config = dict(
    num_hidden_layers=10,
    num_key_value_heads=2,
    head_dim=64,
    intermediate_size=512,
    hidden_act='tanh_gelu',
    norm_place='pre',
    init_std_down=0.0,
    max_grad_norm=1.0,
    warmup_steps=588,
    batch_tokens=16384,
    doc_mask=False,
    train_tokens=156700000,
    max_steps=9565,
)
Each number is 128 + 24 x the weight over its row's rms, rounded and kept within 0 to 255. Layers, rows and columns count from 0. Numbers have three digits each. The size before them is the row's rms in percent of the matrix's.

# layer 5 attention query, 128x128, rms 0.0909, rows 109-127, columns 0-127
094:157125111104112072166119169126098153128159170120114097156135116094138127088138112120114109117133085109130138110143144193126120096176089105099106132101113143177157136091117135133165158151129132124149168158144113160087103100103115156138116158133139084145140121110116114123122153123137118108178102089103160094128125121105164093129154137140139121140131150156096120123131133134114097171130
090:116143147152202092122119143077112088111175104135129150145142134148115138147142123116073107123096101154115112111115121105141176169106151122098118112143123165108171117129129137125099137100129093121175131177175119157105128128127177112111124086120146152160099136117104116158122073124136128156101160121112137073111134142109144136101127122126132134128102126148117156106162102103103132116124
088:115103132118126100092179171163130108181188146087142145122110178127130153129146116116194151145115137165131168112112128133122150126130108122109122136164084095148081118116142147083150123146078161088108146106106119126098102103148108095126170140136150100082124126127112154116144143131113132116143138122107152111139105147128119128130143104146137092136134105142110167157143148138107144174129
087:121128166140123101128123151136150174104055150133134098159072110119113145140113078157117096149149089136124157163139141163166135149157164094140092135119106153144138120120114150162153119146086153161170132160117107116106113133119119157121123121163153137147126123110149131119110147140111140097104127136134154104143112119147130065143127119098130100120160194110112111134104116125129175095112
079:144122102132082086146119134148136147134051170134118116115185117109106133107132165172126130109156097108165180122140130114131143122130122081097105106131152142115154165106147119123128112151096166174076141123104130125115147118144104105113136151134115117149116158079151123107131132128089153103102120111107139127103131145110110127129148162090124123114133109110153080200134105117131139126143
088:109110123106093148081080137151138152113161163112146219140086123149105144117127080117170076107088105070129161151145155156119144098147104161089099129119110134127140111118151121135114150132126113102129157107151146130138143161104145125151112123123162104144156120117137111139121137130115146118127137137132135127125132135151101085110127114139103137146067124109110121164171114110141127092163
082:115130151133139122153111123165112100123167099112139124130109136168109142107114140090126134154152136105149134111127165108138092132173101131095149137100139123087122135106117122109118136129155107159146117095119116154154106111124097133107136144092113117163194145164152120195134126124121105159155108113116125115114085110108171056131126186166162152149108111158165148110166136107138138133138
074:121124169095167129150132110134113118109094110168104110156148093131122126085110139104078129106112145129089127134152120148112150082146174126116113123138155155164159069136145133133156088123131103109171107129177129129154091141137174140118173088137148141133166152151120122115096096129166104106127102140171114134160124110096150118160134102104111117150104129166122144113129174114144117133122
086:129094115196104129111144152114128100093136125135114105104128147058107085140090109116170164143135169115103113135126142153147141121120137121120159141104128141142164149129130129125094128161133151098090128170109151081116128142159112113111097160120114135112140123118109155095174157126128122121117144171073156105130140120131139131122161141117126094132140091126126127111167143145134180062158
086:120077131115158122153130163114093126162164118118082128139195138105086144118134071168097138155112131111108115162110142135145125143159105120142113129148108155107132128102115092108162103134129134095163161140161153119150101154075125109129114098163093120135138093157100123127122117118119120129097142115118159133093115137074146121152167138123105147137131141168127109154151164133149079142153
086:147097110110130132106147148109169131135131130144111150150128180130145117183119070113128129115141123040171134139100118132090140110108126168176160145116114145124108105109117088126086141116148129161120128115121180157137167114110110123121121150161183123130147118093152113139135087107152147121157106114167103105167120142122149147120142127151101133137135147164105121122159115150130157156102
087:122135119099093149145137168197144152120137119139144155101118124114152095065116120125152163130136131137129121115150127120096126144143108118098099103143105135164124134128079107170130117187122127160108125125149103088148135117125098108118096120148100124113181110156165132142150128108173123100114112116087139154105148134108107130113126112152130081152131113107166107167092154154181160151111
090:115176131155114142156138155128128145109089121146132116141125172133147091165124090152092149084112121183145145142135098118161103152153148110142119130156151114098111092144143138168124154111131154128126145124126130075127144093157102112114099134102112184168099107120109112148134092150101110137136138177150142136135090117128137094131155149157150139124128147159139124086135104099091140174080
085:144108116112113134107083125119117115115154115077148180116140143145132125130055135084088105148154099128126155147140175120129075130123123115114125111133131138128093167170130128172116140151150121129124123106119121146106108126135150096096124118111101163179134165091178122106176123106110129087106108093152130132127148125162113137107141140137164138104100066139143135125138160146095148146126
095:152115094123160140127143107124090109141107103123110076157141102139119099159124144118092181183146137139150093170124117146149114154116118166142118136150137119136147098141102122146111155154165154160154140114125085147198155151099112144145126111115121119130118144149173163112126179086119085131116131136138135080124120124159126107131112092142131100103112091117131162089150126147119164121104
084:104116119132124106181163181113133124147101137094130117143107178104177101123095119169098111114131084150109091131150138123140123135128094110098111136148143128147101122166177141153105136100145137136137133132166116104131129094110124153151086066132139125139097101142103160127111146111124163157136133119143115096165102138125125134146104083191169140099113099095127118106108126105161140141115
090:126155118144133103117125130155151074153083061145157128147133144174098159166103137134137145087155114097153105152123152135067172146139109138128110168147143120087093156113073143135132151101172099117135124090111133083145103122122131109122138077124126161106160138148150110154095157141126130122130128135136121106139158106138135151119112134130124109129134124099142142170104112124098162093109
088:127097132106100141122161099120142132135126130107145081094116154134079144130126122116121150124107152130112145153121143120174139132080133121150164102119110085153097099137161146170107131148126178175110134112153149144158124144115120197161159121095114127107125113119106105128113122107101144151168133129155140139122163115132125092128123117104130175120093153122115173101098151101162107200128
088:139141127119113101144132179106102111155152118116120079133164106111107109134118160143101162142142125137110101139096137109187138120149135144096074151143123117136113121144121114159131108131113162125151115071156109078119085132153172119079123165130161156122115111132119120160132150107144122129079128107120155107107173130141139165118130166147157102122114155150103155129155120182158147147094